Weights of a small transformer language model: untied embeddings, a variant of SOAP for these matrices.
Each number is 200 + 20 x the weight over the matrix's rms, rounded and kept within 0 to 999. Layers, rows and columns count from 0.

# layer 7 attention output (transposed), 192x192, rms 0.0494, rows 17-26,49-58,81-90,112-122,144-154,176-186, columns 96-191
201,202,190,193,205,223,181,159,216,237,180,212,159,157,196,221,211,238,204,212,175,205,184,200,182,190,197,179,221,218,218,250,248,213,188,203,200,221,185,212,196,170,243,217,235,189,248,225,196,191,198,170,188,227,217,184,198,222,212,203,188,199,180,224,219,202,199,196,205,193,231,184,164,209,155,185,208,217,193,224,193,190,189,203,179,167,235,172,184,190,218,191,192,208,228,198
205,201,188,183,180,189,198,150,181,238,215,187,196,153,219,221,182,229,176,195,195,213,226,183,198,173,186,192,179,194,203,162,199,182,190,179,186,180,196,182,190,209,167,199,201,206,210,185,199,203,209,202,198,220,201,189,182,167,195,219,208,214,173,205,235,215,210,234,188,201,193,209,162,185,167,201,162,176,158,216,151,198,196,199,222,196,186,178,183,222,197,171,206,194,201,180
201,225,215,187,206,178,174,181,200,186,225,244,222,196,190,208,197,196,185,224,190,184,187,194,199,196,170,217,186,210,223,183,205,156,156,174,200,223,178,220,200,200,208,181,233,198,215,223,199,207,220,184,193,183,185,181,199,182,195,199,202,185,266,233,242,208,184,194,171,194,202,239,201,196,205,210,232,211,203,204,176,224,200,183,208,246,212,196,193,178,200,214,208,165,161,208
178,212,192,147,221,197,181,167,195,174,204,196,193,211,175,174,193,209,192,177,162,184,183,164,191,219,184,182,190,171,236,175,205,155,211,225,220,177,225,156,200,176,189,226,168,199,159,209,197,178,190,199,224,222,206,186,205,219,205,209,204,222,217,239,204,247,209,221,176,200,202,206,191,179,213,213,169,186,179,193,205,207,182,207,145,208,204,165,211,197,192,206,185,210,176,194
204,195,214,183,205,235,205,175,174,222,194,202,199,182,178,169,195,193,183,172,198,188,171,203,201,163,181,208,208,203,198,215,225,217,142,246,195,226,202,214,189,195,222,216,224,200,178,215,244,205,198,220,200,199,169,188,233,221,191,199,214,207,241,182,209,167,202,210,193,183,217,200,235,232,196,198,193,224,200,183,217,170,214,204,204,157,230,251,177,172,186,186,222,209,157,198
228,188,222,223,200,184,206,207,229,196,206,221,224,201,196,186,220,201,198,234,188,197,220,189,190,218,208,237,194,157,202,208,209,193,191,196,233,228,219,196,223,200,190,223,171,212,178,205,218,211,166,225,184,218,199,160,182,214,194,177,185,188,181,216,202,221,167,206,221,172,202,220,223,214,204,183,202,208,190,192,196,192,194,192,195,193,219,246,204,238,213,219,192,197,226,206
194,193,215,196,231,224,196,232,201,193,173,214,209,182,208,213,228,212,193,176,209,181,216,168,175,180,204,207,211,172,172,178,200,189,201,219,154,166,222,213,211,242,198,215,192,203,175,179,206,199,184,215,206,218,203,202,215,195,215,210,233,203,212,182,195,159,175,217,223,229,149,179,190,196,185,210,195,190,203,168,226,208,248,221,191,193,222,176,188,240,211,186,195,193,201,196
184,243,177,223,231,219,192,189,201,187,200,186,163,226,160,198,197,195,184,205,197,168,185,199,180,197,178,230,160,231,229,178,212,185,202,202,187,195,205,229,230,205,230,185,211,206,192,187,215,220,198,213,195,204,195,194,181,228,202,215,173,193,187,251,186,221,219,221,174,195,218,165,199,219,224,186,222,173,191,217,219,223,186,222,194,176,257,219,205,193,202,247,200,174,183,183
194,190,202,223,202,207,221,182,202,227,233,166,199,167,181,177,180,188,217,232,225,206,218,182,190,226,166,216,208,165,241,193,212,213,179,191,199,186,226,198,176,161,193,215,204,169,217,212,210,217,181,190,203,221,168,235,182,198,207,181,209,146,206,197,194,194,220,172,198,190,177,232,198,217,221,246,215,204,181,235,187,190,221,192,206,147,208,179,213,207,243,233,194,212,183,224
218,232,204,165,196,209,196,214,258,188,180,207,164,203,212,151,190,183,211,198,209,197,169,211,239,221,184,210,217,223,206,206,242,161,217,227,221,253,169,211,235,207,198,213,164,180,204,206,212,175,212,205,173,160,211,219,218,212,253,209,223,183,174,257,202,208,230,200,190,221,215,226,193,181,213,190,199,217,226,203,191,183,171,183,193,220,228,240,185,154,171,173,205,186,191,172
219,191,181,192,216,149,232,210,215,214,196,201,200,178,175,173,230,195,189,183,198,220,222,220,212,205,239,231,232,214,207,186,202,213,179,227,185,179,224,221,187,185,214,192,214,175,252,213,192,259,163,230,210,190,206,210,164,208,187,171,202,189,199,180,190,215,186,174,277,226,220,183,173,222,186,205,199,198,211,203,188,199,209,218,163,184,185,177,175,230,181,219,193,217,202,197
172,188,205,181,218,210,187,204,208,214,169,187,202,181,203,230,196,217,217,173,190,175,202,223,231,156,208,237,206,218,192,173,222,204,202,213,205,223,231,175,194,179,234,230,193,183,204,229,185,214,176,196,164,175,214,198,229,175,215,207,191,176,180,201,193,177,240,198,236,169,216,213,232,218,161,199,222,177,221,206,198,187,211,191,183,186,226,198,198,238,188,176,179,236,178,200
201,212,172,178,232,221,211,216,200,199,218,224,242,211,174,150,222,234,190,251,161,187,204,197,196,167,239,200,226,215,179,226,202,190,175,217,201,238,190,182,166,217,220,155,229,201,169,226,205,171,178,221,173,243,195,200,210,208,181,180,204,238,212,213,197,179,215,223,180,191,186,180,149,215,185,195,204,199,177,179,221,203,172,185,247,203,222,170,230,157,189,165,208,239,232,203
227,202,192,175,197,218,186,235,202,216,236,226,208,210,196,203,224,214,187,219,188,228,188,216,212,196,176,189,236,158,228,207,218,175,177,220,209,182,198,214,212,198,223,214,213,204,183,182,233,192,231,184,201,185,184,186,223,188,226,191,203,218,176,190,192,195,200,207,220,219,161,198,204,191,234,201,186,212,214,208,184,187,253,200,236,215,187,216,201,194,177,242,179,227,226,182
212,232,240,184,189,209,224,224,203,226,245,234,163,199,200,220,211,216,208,202,169,222,214,223,225,200,170,220,214,189,213,211,155,201,189,208,239,202,195,193,219,230,182,205,174,163,217,183,191,224,176,225,250,205,223,253,191,221,231,157,212,208,181,198,215,183,201,187,196,188,236,231,161,194,244,194,193,217,203,246,194,197,198,200,198,258,194,192,185,178,226,199,174,204,224,199
203,148,232,234,186,191,194,194,222,232,234,176,179,198,169,197,202,172,213,196,194,169,184,225,201,211,179,168,169,222,210,206,189,187,176,238,205,201,207,226,204,195,214,233,221,199,178,240,188,212,194,213,184,194,197,203,199,202,226,199,201,190,175,204,223,216,216,216,186,197,206,203,185,221,207,188,232,202,215,193,196,213,212,176,183,191,196,200,203,208,187,184,192,201,206,169
220,175,228,189,174,182,222,195,208,175,215,206,223,205,170,195,171,203,208,219,212,185,178,178,200,221,226,191,209,233,202,181,162,193,174,211,203,173,200,192,154,186,225,186,200,220,225,171,202,203,199,152,203,250,242,219,208,194,216,190,199,196,199,219,204,197,225,210,213,181,174,220,193,225,193,214,170,220,192,215,229,247,234,222,238,199,208,184,187,180,224,239,251,177,208,155
214,232,186,211,175,195,189,189,200,227,166,204,242,190,225,204,208,182,193,208,233,225,204,200,211,223,208,242,184,200,187,179,250,205,195,156,201,194,220,189,194,201,190,189,166,202,200,196,174,161,189,191,151,171,196,188,164,183,188,210,214,189,187,203,194,183,235,187,189,199,180,208,229,221,146,204,170,171,227,255,185,256,208,187,202,192,227,220,229,218,203,176,195,208,159,178
209,206,206,213,221,185,220,190,225,245,156,219,200,205,170,244,223,188,202,213,184,226,198,190,199,205,203,194,191,198,198,225,196,165,173,202,176,205,203,166,175,193,233,196,202,197,199,192,216,162,213,194,223,188,197,197,196,196,226,213,211,196,225,177,215,208,177,213,185,206,229,177,158,208,220,207,176,220,238,181,236,239,212,205,199,220,179,185,198,210,205,218,215,211,211,201
188,205,172,223,178,198,193,191,236,188,195,193,199,234,216,194,180,199,185,180,215,177,234,215,185,178,166,196,193,196,190,210,186,206,169,193,181,200,222,184,169,225,198,190,189,210,189,235,189,213,212,168,220,227,215,183,214,187,196,210,180,167,196,221,204,214,201,188,211,219,218,192,244,177,202,216,204,198,205,191,228,217,214,171,196,198,177,196,204,214,176,184,198,173,188,193
192,163,171,206,184,187,177,204,198,200,222,203,196,221,187,211,181,206,208,181,173,189,170,200,167,177,189,194,210,216,215,187,164,192,190,172,208,212,191,180,222,218,194,169,177,200,223,221,214,164,192,202,211,238,168,199,195,197,188,168,173,219,220,189,220,191,184,180,203,203,242,187,208,206,231,216,208,175,173,201,187,206,190,194,213,212,216,244,229,196,212,219,196,196,222,195
191,173,200,183,173,177,229,199,224,167,236,196,232,219,231,212,199,208,161,218,187,196,184,183,233,219,236,231,200,207,120,213,213,217,188,177,201,195,208,152,191,157,204,190,186,193,179,201,202,165,199,212,195,195,190,204,176,207,188,203,205,200,200,184,218,177,202,184,162,178,207,197,207,191,163,147,227,251,198,214,235,190,193,219,187,211,223,217,184,194,172,218,159,183,173,210
209,213,191,207,214,178,204,196,188,240,233,203,179,187,198,185,176,193,191,199,187,211,242,202,195,194,211,183,203,186,207,219,209,194,227,179,193,227,201,192,180,190,224,217,213,213,217,165,208,197,203,194,224,183,215,225,206,174,200,197,209,224,221,210,193,191,211,184,198,187,230,173,220,184,223,195,174,214,196,191,202,188,198,199,186,172,197,202,199,169,176,199,181,189,193,209
175,228,208,175,152,198,177,194,211,203,183,186,179,230,219,266,196,211,212,201,178,202,194,227,184,214,175,173,192,203,212,214,222,216,178,182,193,199,185,167,178,188,184,241,203,219,229,213,211,216,222,235,186,174,189,203,192,188,172,199,209,212,205,188,205,217,211,200,193,231,245,215,222,192,196,259,199,211,193,194,182,168,216,217,209,200,219,233,211,208,196,213,168,174,215,208
194,245,146,195,186,201,201,232,199,155,199,191,195,212,200,140,218,249,182,212,204,222,181,239,217,214,219,226,177,194,203,218,177,192,176,192,207,179,215,202,230,207,183,184,215,221,192,183,161,205,223,219,187,188,211,194,180,193,233,213,219,171,197,202,174,195,140,206,223,225,142,184,176,189,226,160,211,201,210,165,180,184,203,204,189,240,217,169,213,185,172,212,182,192,179,197
216,216,205,180,213,230,243,196,177,210,175,209,229,166,217,233,184,190,232,184,195,187,212,193,168,211,235,127,199,234,206,218,190,186,219,135,174,207,160,190,169,203,166,191,193,221,244,186,140,195,204,153,210,176,195,209,202,182,194,179,210,196,224,193,165,207,241,174,197,195,187,184,178,216,166,215,173,195,212,225,168,186,191,182,238,178,149,183,205,215,249,192,200,185,233,194
173,199,213,209,173,186,219,187,210,191,205,150,190,206,210,184,219,181,197,181,189,209,221,192,207,180,183,228,199,221,205,199,186,178,201,178,204,188,203,157,183,183,186,195,177,214,199,189,207,191,225,193,216,181,224,218,181,184,179,210,220,179,204,219,171,203,185,222,183,156,203,179,164,162,200,158,210,214,203,222,215,149,219,192,203,219,202,212,219,175,165,170,174,167,210,206
189,219,169,216,209,193,205,218,201,188,211,191,174,205,185,183,181,244,219,189,208,226,226,226,187,185,204,191,232,197,170,222,201,212,190,239,194,223,201,177,215,170,220,169,196,173,212,185,186,197,190,230,197,172,235,214,210,203,199,191,227,182,226,172,223,208,211,224,202,200,166,174,172,210,224,212,202,226,177,165,177,172,237,185,188,222,168,185,199,199,195,209,215,203,180,199
251,194,187,189,196,188,186,185,189,167,233,196,202,219,226,213,181,192,161,203,162,223,155,172,226,203,198,240,216,194,175,141,171,199,184,221,220,173,191,211,210,218,190,218,195,172,187,209,201,188,179,218,181,220,222,198,183,187,202,229,194,213,181,213,227,207,189,214,185,210,185,216,221,181,161,181,175,158,187,224,237,223,168,215,191,196,268,168,212,175,188,201,195,216,216,174
214,205,190,255,229,184,191,209,194,173,212,222,222,206,238,198,158,202,204,201,206,191,209,180,217,199,204,228,207,184,196,172,186,168,200,187,173,197,186,184,197,204,179,204,211,180,187,176,207,174,187,244,191,245,197,209,181,227,187,203,219,210,162,179,197,211,146,208,220,189,179,209,198,210,209,201,177,206,171,217,213,227,175,180,231,188,222,171,200,206,236,205,201,185,196,192
207,188,228,210,205,224,183,204,181,211,210,200,201,204,186,195,195,170,225,191,199,184,214,197,189,180,180,182,225,225,212,174,214,202,228,195,164,216,172,195,198,209,180,207,190,159,173,213,188,175,185,224,196,188,206,189,187,209,213,175,219,258,191,185,176,215,220,194,209,183,200,196,199,203,208,195,224,202,174,230,209,220,203,195,182,187,168,210,215,222,186,232,217,236,207,191
225,229,200,205,170,204,199,205,196,209,186,204,225,236,191,216,183,198,207,200,207,186,217,196,187,193,196,196,196,179,171,192,199,196,191,175,231,164,191,179,169,236,185,245,184,214,162,212,243,222,185,169,166,219,196,173,210,181,222,208,205,200,210,189,199,230,181,208,172,193,158,231,236,196,179,209,193,198,201,212,184,212,211,182,196,182,211,201,241,215,203,214,203,200,197,189
185,213,179,198,218,237,192,211,207,163,170,196,218,216,210,194,175,187,237,206,200,200,189,223,168,173,214,203,241,206,236,182,196,190,187,180,178,215,175,203,187,219,209,207,223,185,197,207,176,194,203,190,232,214,233,212,183,173,203,174,210,224,226,191,205,192,153,187,182,227,210,215,221,212,250,225,165,202,195,210,204,208,191,185,206,232,186,205,220,189,235,227,201,201,217,199
224,184,204,229,224,187,261,191,193,182,163,195,164,195,200,186,226,192,220,190,188,246,220,214,187,243,188,213,200,213,216,196,221,191,220,230,212,208,203,224,201,191,196,216,196,160,183,190,198,197,166,193,183,188,192,208,197,192,191,210,213,194,172,203,214,223,204,216,196,223,188,184,187,164,219,189,207,189,218,206,189,188,217,200,174,252,159,212,195,212,194,199,214,208,187,184
192,182,208,191,229,176,192,187,201,178,183,234,209,172,168,190,185,203,192,170,213,204,243,189,207,181,221,224,209,216,191,176,184,232,205,216,202,197,205,190,226,165,223,194,180,226,196,181,182,204,182,203,191,233,219,243,220,250,200,219,193,188,167,188,198,197,192,202,234,177,178,161,200,226,173,204,200,185,187,231,238,245,233,187,211,177,196,207,175,179,191,189,194,232,190,189
209,182,194,198,218,201,170,224,202,227,197,195,211,181,176,200,199,211,205,204,212,175,181,165,149,179,215,163,201,187,184,208,229,201,204,201,192,207,201,210,231,171,188,192,225,168,214,232,177,215,209,192,193,206,181,218,208,216,184,215,176,189,220,210,166,196,236,168,219,193,200,194,191,193,171,209,207,232,199,228,203,232,218,197,175,170,208,205,210,227,212,194,203,203,171,181
219,221,178,216,194,205,202,221,197,184,192,188,192,230,193,221,165,216,201,202,182,228,179,206,168,179,205,193,194,185,204,210,215,215,194,177,210,202,173,189,182,182,207,167,204,166,196,209,203,216,204,176,218,235,200,206,221,190,173,183,194,238,189,229,195,220,223,208,193,192,191,200,236,200,195,198,210,176,195,250,203,207,211,199,176,245,200,166,197,183,245,227,181,182,143,224
216,208,164,203,163,179,217,188,211,159,218,176,186,185,213,216,195,172,201,200,235,217,167,204,223,242,193,199,189,159,198,213,231,198,192,211,212,219,238,193,216,203,179,180,234,229,147,203,179,205,204,215,184,150,187,140,166,208,176,225,193,218,185,201,203,222,202,164,198,226,227,207,206,204,202,184,212,188,182,205,176,260,172,193,206,201,218,231,161,187,225,201,233,210,227,221
191,133,237,167,215,203,171,175,212,188,233,231,204,174,207,184,201,232,180,217,254,202,197,212,208,202,223,196,198,196,187,196,187,206,187,205,162,202,193,200,186,210,169,214,186,182,205,190,208,186,180,203,215,200,220,207,233,216,202,207,215,202,168,191,211,216,212,205,236,208,191,189,201,189,173,230,212,193,183,208,238,234,189,209,226,229,195,174,194,165,190,193,197,221,212,211
189,269,176,187,249,178,205,224,221,182,190,229,182,228,214,202,188,208,206,157,194,201,196,215,203,215,227,194,194,231,206,188,176,204,196,179,214,213,185,238,200,237,210,205,203,216,209,199,230,262,219,213,197,186,246,189,193,211,196,191,180,208,187,209,218,173,213,205,178,188,269,218,236,196,215,215,234,201,216,199,198,183,217,208,198,204,199,209,188,217,188,214,177,212,173,213
209,202,182,211,200,203,197,198,195,209,233,208,195,211,203,195,216,203,178,185,198,212,181,198,217,191,187,210,190,187,203,200,210,185,214,223,221,157,224,184,187,198,192,181,208,215,172,177,191,260,188,214,196,214,194,179,156,240,215,226,198,203,192,175,195,199,220,217,178,189,191,197,193,188,175,209,222,193,182,200,206,213,216,206,201,185,229,181,237,219,218,188,187,251,214,211
193,193,202,190,202,170,189,180,188,205,199,208,219,199,194,179,211,207,198,210,192,209,203,186,168,182,188,203,185,182,237,223,195,172,200,222,218,210,233,207,191,213,204,188,209,200,224,225,223,202,199,200,189,194,233,215,224,218,229,209,168,180,226,186,229,206,194,232,177,190,188,215,210,222,216,191,192,203,198,204,176,191,205,223,146,176,187,198,189,199,243,204,237,177,228,207
198,209,202,221,231,224,215,225,177,210,221,198,209,214,208,172,197,180,209,165,177,188,219,180,231,187,193,216,213,202,193,180,176,188,233,222,204,241,203,195,204,179,188,146,174,201,149,227,197,215,227,168,207,192,190,188,225,173,194,209,213,176,233,169,201,191,223,245,215,213,196,209,217,203,212,172,189,191,214,213,199,208,172,214,183,222,190,195,181,185,168,178,226,200,226,228
184,206,200,223,227,170,213,226,201,237,203,177,206,187,206,181,196,185,210,194,208,175,208,196,201,206,188,198,185,195,188,201,152,239,213,162,172,204,195,225,176,210,176,224,173,243,244,204,177,207,200,215,188,185,181,198,218,197,168,218,182,205,216,197,190,243,203,199,212,213,221,189,199,209,236,222,192,187,211,199,170,212,193,196,191,173,179,211,223,235,197,204,200,203,199,196
183,188,234,194,225,200,169,194,216,211,209,182,216,199,209,185,184,189,218,195,223,170,152,202,181,177,175,186,207,216,174,204,182,241,176,190,183,187,217,233,185,209,179,196,168,208,218,201,204,213,200,222,183,219,194,215,196,184,208,215,213,195,211,184,174,162,185,188,195,200,172,208,199,240,223,221,220,199,226,189,174,192,194,221,186,184,204,163,186,232,191,197,226,187,227,220
217,188,191,220,195,221,175,179,195,178,199,192,158,194,191,216,192,236,211,201,246,162,175,203,202,192,205,198,173,214,182,206,189,207,233,204,212,194,184,215,174,237,200,176,217,220,152,177,198,176,173,180,183,157,183,193,201,206,210,191,192,200,186,158,177,190,171,204,172,192,207,195,189,242,196,199,167,172,209,193,225,189,183,198,188,236,198,181,193,206,210,163,213,176,205,154
205,216,211,169,203,214,240,233,189,211,201,214,218,197,203,220,205,189,198,208,228,234,188,207,176,214,202,187,195,212,186,205,215,212,227,189,198,218,165,220,190,205,191,209,159,210,236,230,170,217,212,186,202,227,223,216,221,215,193,218,229,194,197,199,198,197,238,226,193,197,248,207,176,200,209,188,210,193,194,217,197,180,204,216,229,180,184,200,198,211,214,204,214,203,197,214
195,246,186,215,204,232,241,217,190,214,186,188,196,182,192,163,251,178,221,163,170,183,219,242,213,191,202,206,234,197,186,158,217,199,215,225,208,170,179,219,198,187,203,200,229,174,159,211,200,177,204,193,200,159,217,197,177,192,246,208,223,167,234,178,211,165,223,179,218,241,189,218,212,161,204,198,193,225,243,197,214,185,138,200,205,224,231,221,177,180,174,198,192,233,210,198
175,206,201,237,227,195,191,187,217,216,204,192,200,191,185,224,216,271,227,197,200,156,209,182,207,202,202,202,212,180,194,205,193,203,211,201,178,221,190,201,212,210,211,220,199,209,191,210,182,235,181,209,209,197,184,201,198,176,200,179,188,200,198,197,202,172,197,195,162,251,243,219,172,209,206,219,173,206,205,211,207,203,177,176,233,219,210,187,215,204,201,200,198,201,202,181
219,193,193,205,208,208,190,185,198,205,209,195,221,174,194,175,180,203,200,176,189,183,189,190,208,213,208,181,181,222,205,194,198,152,212,216,233,206,198,212,199,219,196,221,220,227,182,220,190,212,241,170,193,228,178,211,205,197,179,203,226,198,220,177,219,201,195,153,220,188,226,199,198,154,188,209,186,167,150,157,240,223,192,202,221,206,227,229,162,226,207,168,191,205,177,195
220,207,191,192,182,221,173,219,195,188,192,206,206,201,229,189,201,169,181,200,204,164,184,213,222,194,222,174,199,227,203,214,194,224,191,219,186,234,217,244,229,203,211,175,204,195,216,171,174,210,184,202,211,208,196,205,206,194,172,175,193,211,214,198,160,213,213,194,218,194,204,218,173,209,179,229,187,200,208,154,190,192,222,220,199,163,183,227,196,189,206,187,241,178,160,188
196,197,203,185,173,185,189,177,212,193,182,217,215,188,194,227,244,199,209,187,220,196,214,197,232,209,189,184,208,193,171,198,210,242,211,219,195,180,211,170,178,192,191,203,237,246,196,172,196,195,190,201,200,167,198,183,207,181,186,253,200,187,200,207,200,209,207,178,214,149,208,191,169,243,206,167,208,214,195,208,196,189,155,201,190,185,166,227,187,181,197,179,188,173,194,202
193,215,192,235,188,223,175,195,185,247,183,198,181,214,195,199,175,195,183,202,172,204,187,213,231,198,209,250,232,179,172,192,168,215,170,192,241,172,202,196,230,171,214,180,204,220,160,204,202,218,186,191,197,180,183,188,209,176,209,215,229,192,199,185,192,182,190,152,187,196,183,185,201,193,203,216,232,185,226,169,169,215,231,221,223,218,193,198,206,182,195,208,204,210,177,198
220,166,256,204,211,210,213,192,189,188,208,190,194,189,181,215,184,204,221,201,236,202,209,177,220,192,203,206,191,181,196,170,202,189,193,209,210,211,217,215,215,188,169,217,182,239,195,185,171,203,180,203,193,212,206,215,167,188,165,221,222,196,192,226,213,193,192,163,214,212,190,191,200,203,214,189,198,212,179,180,202,215,185,193,205,210,177,164,201,213,214,212,211,191,206,220
238,197,202,200,179,193,222,190,197,197,216,215,167,202,194,224,231,153,197,227,184,233,191,229,172,213,174,199,197,214,190,237,196,200,187,204,213,181,193,228,201,244,206,208,191,176,219,209,207,192,192,174,184,196,183,199,215,224,220,206,189,168,240,217,201,188,201,200,196,212,185,218,224,214,191,216,185,192,192,202,207,197,223,203,226,191,199,198,195,214,218,218,206,181,197,223
187,212,215,203,182,226,198,211,208,164,202,185,205,224,183,191,214,190,206,196,207,192,205,197,217,200,208,181,219,172,199,207,211,189,219,217,204,198,196,203,188,193,177,188,216,200,228,195,177,204,221,225,204,195,207,174,206,220,212,194,188,180,203,216,194,199,200,195,219,192,160,191,218,191,167,188,161,184,196,202,212,185,201,196,204,169,206,217,231,191,221,239,197,188,180,196
210,171,227,219,186,225,232,216,177,222,206,190,210,207,231,220,186,186,201,229,185,181,186,193,204,180,200,184,223,190,172,214,187,240,197,155,211,224,168,244,208,198,200,201,192,189,203,205,199,221,197,178,220,196,183,227,189,155,200,192,208,175,251,217,175,176,216,192,202,142,182,187,201,204,233,210,229,195,219,183,194,186,183,169,212,193,224,183,197,213,194,199,228,177,204,219
166,212,194,218,187,191,183,189,193,193,181,188,192,199,243,217,221,163,203,200,217,239,209,226,188,194,188,183,188,208,213,157,198,190,191,205,218,213,185,207,197,195,218,206,156,206,171,219,222,167,189,192,162,195,213,160,178,219,193,170,180,206,195,212,203,247,213,212,193,198,198,201,230,200,173,226,180,168,194,198,225,182,172,192,200,243,212,177,192,182,209,229,192,193,203,223
201,208,181,160,213,186,173,202,164,202,224,167,198,223,182,216,190,204,166,209,225,218,193,191,190,213,217,214,172,177,204,189,170,209,164,199,208,215,207,185,198,195,201,198,198,185,182,196,208,201,247,205,187,200,186,208,231,160,197,190,205,198,230,202,241,211,175,217,216,196,221,208,193,204,197,227,194,188,193,184,188,174,198,207,222,161,186,166,204,187,190,209,194,210,151,227
206,214,190,157,181,222,172,181,189,182,232,188,207,213,177,186,190,213,188,206,176,219,207,229,174,178,212,182,220,213,194,188,223,212,195,183,187,159,195,185,206,184,209,192,188,215,204,221,204,187,200,188,196,233,175,201,215,246,230,230,178,163,176,200,202,214,190,206,230,169,177,176,216,215,201,205,206,164,205,211,201,212,179,217,197,165,219,206,207,186,214,198,180,237,200,197
222,161,219,190,184,198,170,214,206,235,206,177,199,226,227,212,193,195,199,206,164,220,195,191,198,159,207,197,224,183,194,171,180,210,194,184,221,194,163,209,192,191,214,186,195,199,196,223,186,234,186,188,232,212,171,173,183,163,197,173,186,233,226,196,205,202,193,202,218,171,186,200,220,237,209,191,201,192,217,190,174,134,222,203,199,201,168,187,213,197,176,222,210,203,219,230
187,181,192,234,158,233,178,208,215,153,188,207,225,219,177,188,176,215,156,187,196,207,205,198,187,153,202,207,157,180,185,225,235,208,228,196,214,149,219,172,197,174,181,186,201,208,180,235,190,199,188,195,207,212,180,158,194,209,218,188,193,209,179,193,224,232,199,207,223,183,154,199,199,218,205,171,214,204,174,231,204,172,203,194,233,231,226,221,196,213,180,187,198,171,194,182
203,189,184,167,187,205,185,170,164,202,203,201,220,229,183,204,220,235,180,214,190,207,212,198,188,176,226,181,216,220,209,209,201,210,203,214,216,217,211,245,183,185,202,204,186,224,198,237,231,195,208,209,215,193,224,211,230,186,218,180,182,185,215,197,219,181,220,208,188,229,194,217,197,203,208,185,213,199,194,187,204,205,195,220,180,142,205,205,192,197,221,234,182,221,204,192
# layer 7 attention value, 32x192, rms 0.04, rows 17-26, columns 96-191
220,168,185,212,204,201,194,217,197,204,161,230,177,200,261,204,193,213,219,234,182,180,196,188,178,199,195,202,224,172,197,209,187,202,226,180,182,226,215,158,205,173,195,203,250,192,218,187,178,198,225,200,210,207,202,190,192,234,179,229,202,192,188,204,220,153,176,196,221,171,225,163,204,213,190,239,190,205,214,176,193,219,216,186,188,225,242,208,175,207,237,207,206,217,201,201
178,179,176,195,189,226,206,191,192,217,160,200,205,197,211,222,187,223,221,205,221,198,199,178,206,215,149,192,174,207,226,179,174,218,209,206,209,207,207,189,218,184,195,145,186,197,205,227,181,203,223,200,226,189,199,173,194,182,211,205,193,230,204,197,175,199,167,226,196,192,198,201,193,205,203,177,193,195,174,206,188,192,231,159,215,178,190,183,209,185,200,196,200,210,173,187
200,225,211,212,207,223,202,213,220,183,171,199,173,202,210,216,237,194,199,203,226,224,168,201,225,192,222,213,200,216,180,253,213,182,181,206,202,183,174,201,229,206,202,212,217,207,176,179,191,186,204,208,188,243,197,194,188,177,206,199,183,192,223,179,196,209,206,167,219,243,191,231,164,216,183,189,169,143,169,192,165,242,194,232,228,212,188,200,199,222,192,207,196,170,195,194
199,207,222,194,200,172,197,207,218,211,210,191,220,179,179,215,185,178,216,253,213,180,248,245,195,193,222,208,190,204,228,224,204,165,206,194,192,210,175,181,160,206,215,212,215,179,209,211,189,213,203,220,188,218,213,210,178,185,212,201,183,198,178,207,214,210,228,216,197,198,228,191,220,173,238,206,217,229,182,230,215,162,201,196,180,198,210,188,193,194,185,221,218,203,193,200
219,188,209,235,175,186,207,188,204,178,193,190,200,175,199,206,184,207,180,185,231,220,153,210,195,189,169,224,166,190,190,205,197,187,198,189,220,174,192,213,195,205,198,187,203,217,229,199,194,208,212,189,192,191,173,177,217,159,181,192,154,223,174,179,215,161,192,167,186,230,194,219,239,213,180,215,180,213,191,216,220,204,186,205,203,228,201,191,215,238,185,187,202,216,228,219
211,257,179,216,192,192,178,194,203,200,220,203,210,198,182,214,185,215,217,187,209,220,261,218,209,196,182,218,194,179,195,182,165,220,215,223,247,149,191,191,187,186,185,177,180,195,234,207,211,222,166,186,227,220,183,205,175,233,159,167,191,206,202,216,184,190,220,199,173,205,226,242,195,192,186,200,181,232,182,213,213,228,191,215,270,250,227,230,171,163,183,190,178,170,210,194
197,171,185,208,222,200,183,180,214,238,192,207,212,180,243,202,227,225,158,190,186,203,207,197,185,152,185,180,205,230,194,176,209,205,190,165,234,204,229,182,194,222,213,206,186,228,210,234,183,167,214,205,191,210,166,193,207,261,237,210,242,215,230,199,210,196,195,217,195,225,198,163,195,208,189,224,195,184,162,188,201,187,207,226,179,203,200,192,223,200,211,186,207,212,208,186
174,202,198,212,174,225,226,236,200,206,196,213,196,221,224,217,198,162,175,195,176,190,210,220,197,212,229,162,197,217,204,174,200,206,235,188,221,171,168,178,214,159,226,212,231,213,203,215,224,174,232,198,221,180,210,210,224,214,183,215,256,213,203,179,188,199,220,175,190,197,188,209,208,211,204,221,215,246,222,251,191,204,202,198,182,193,189,213,195,212,225,181,215,225,209,233
207,212,234,223,196,198,214,186,227,224,230,195,154,209,238,185,209,166,170,210,182,197,200,179,188,221,197,192,218,244,201,192,183,198,204,195,214,191,236,184,187,203,177,167,191,197,171,201,198,203,206,147,207,207,176,205,198,181,189,225,210,208,210,165,181,194,208,193,214,211,202,187,213,222,181,164,195,211,221,211,166,191,214,203,194,189,191,214,237,217,197,176,180,194,229,210
209,185,242,209,217,202,183,196,213,199,219,212,172,182,213,158,203,150,177,162,199,195,193,209,184,201,200,174,185,229,214,204,197,181,221,201,219,213,193,201,192,178,191,209,217,229,189,233,213,197,205,196,217,206,212,204,215,234,208,198,213,214,204,251,171,161,258,210,228,186,182,226,191,193,198,202,146,197,193,200,191,220,198,186,147,211,187,211,188,190,224,179,205,224,178,181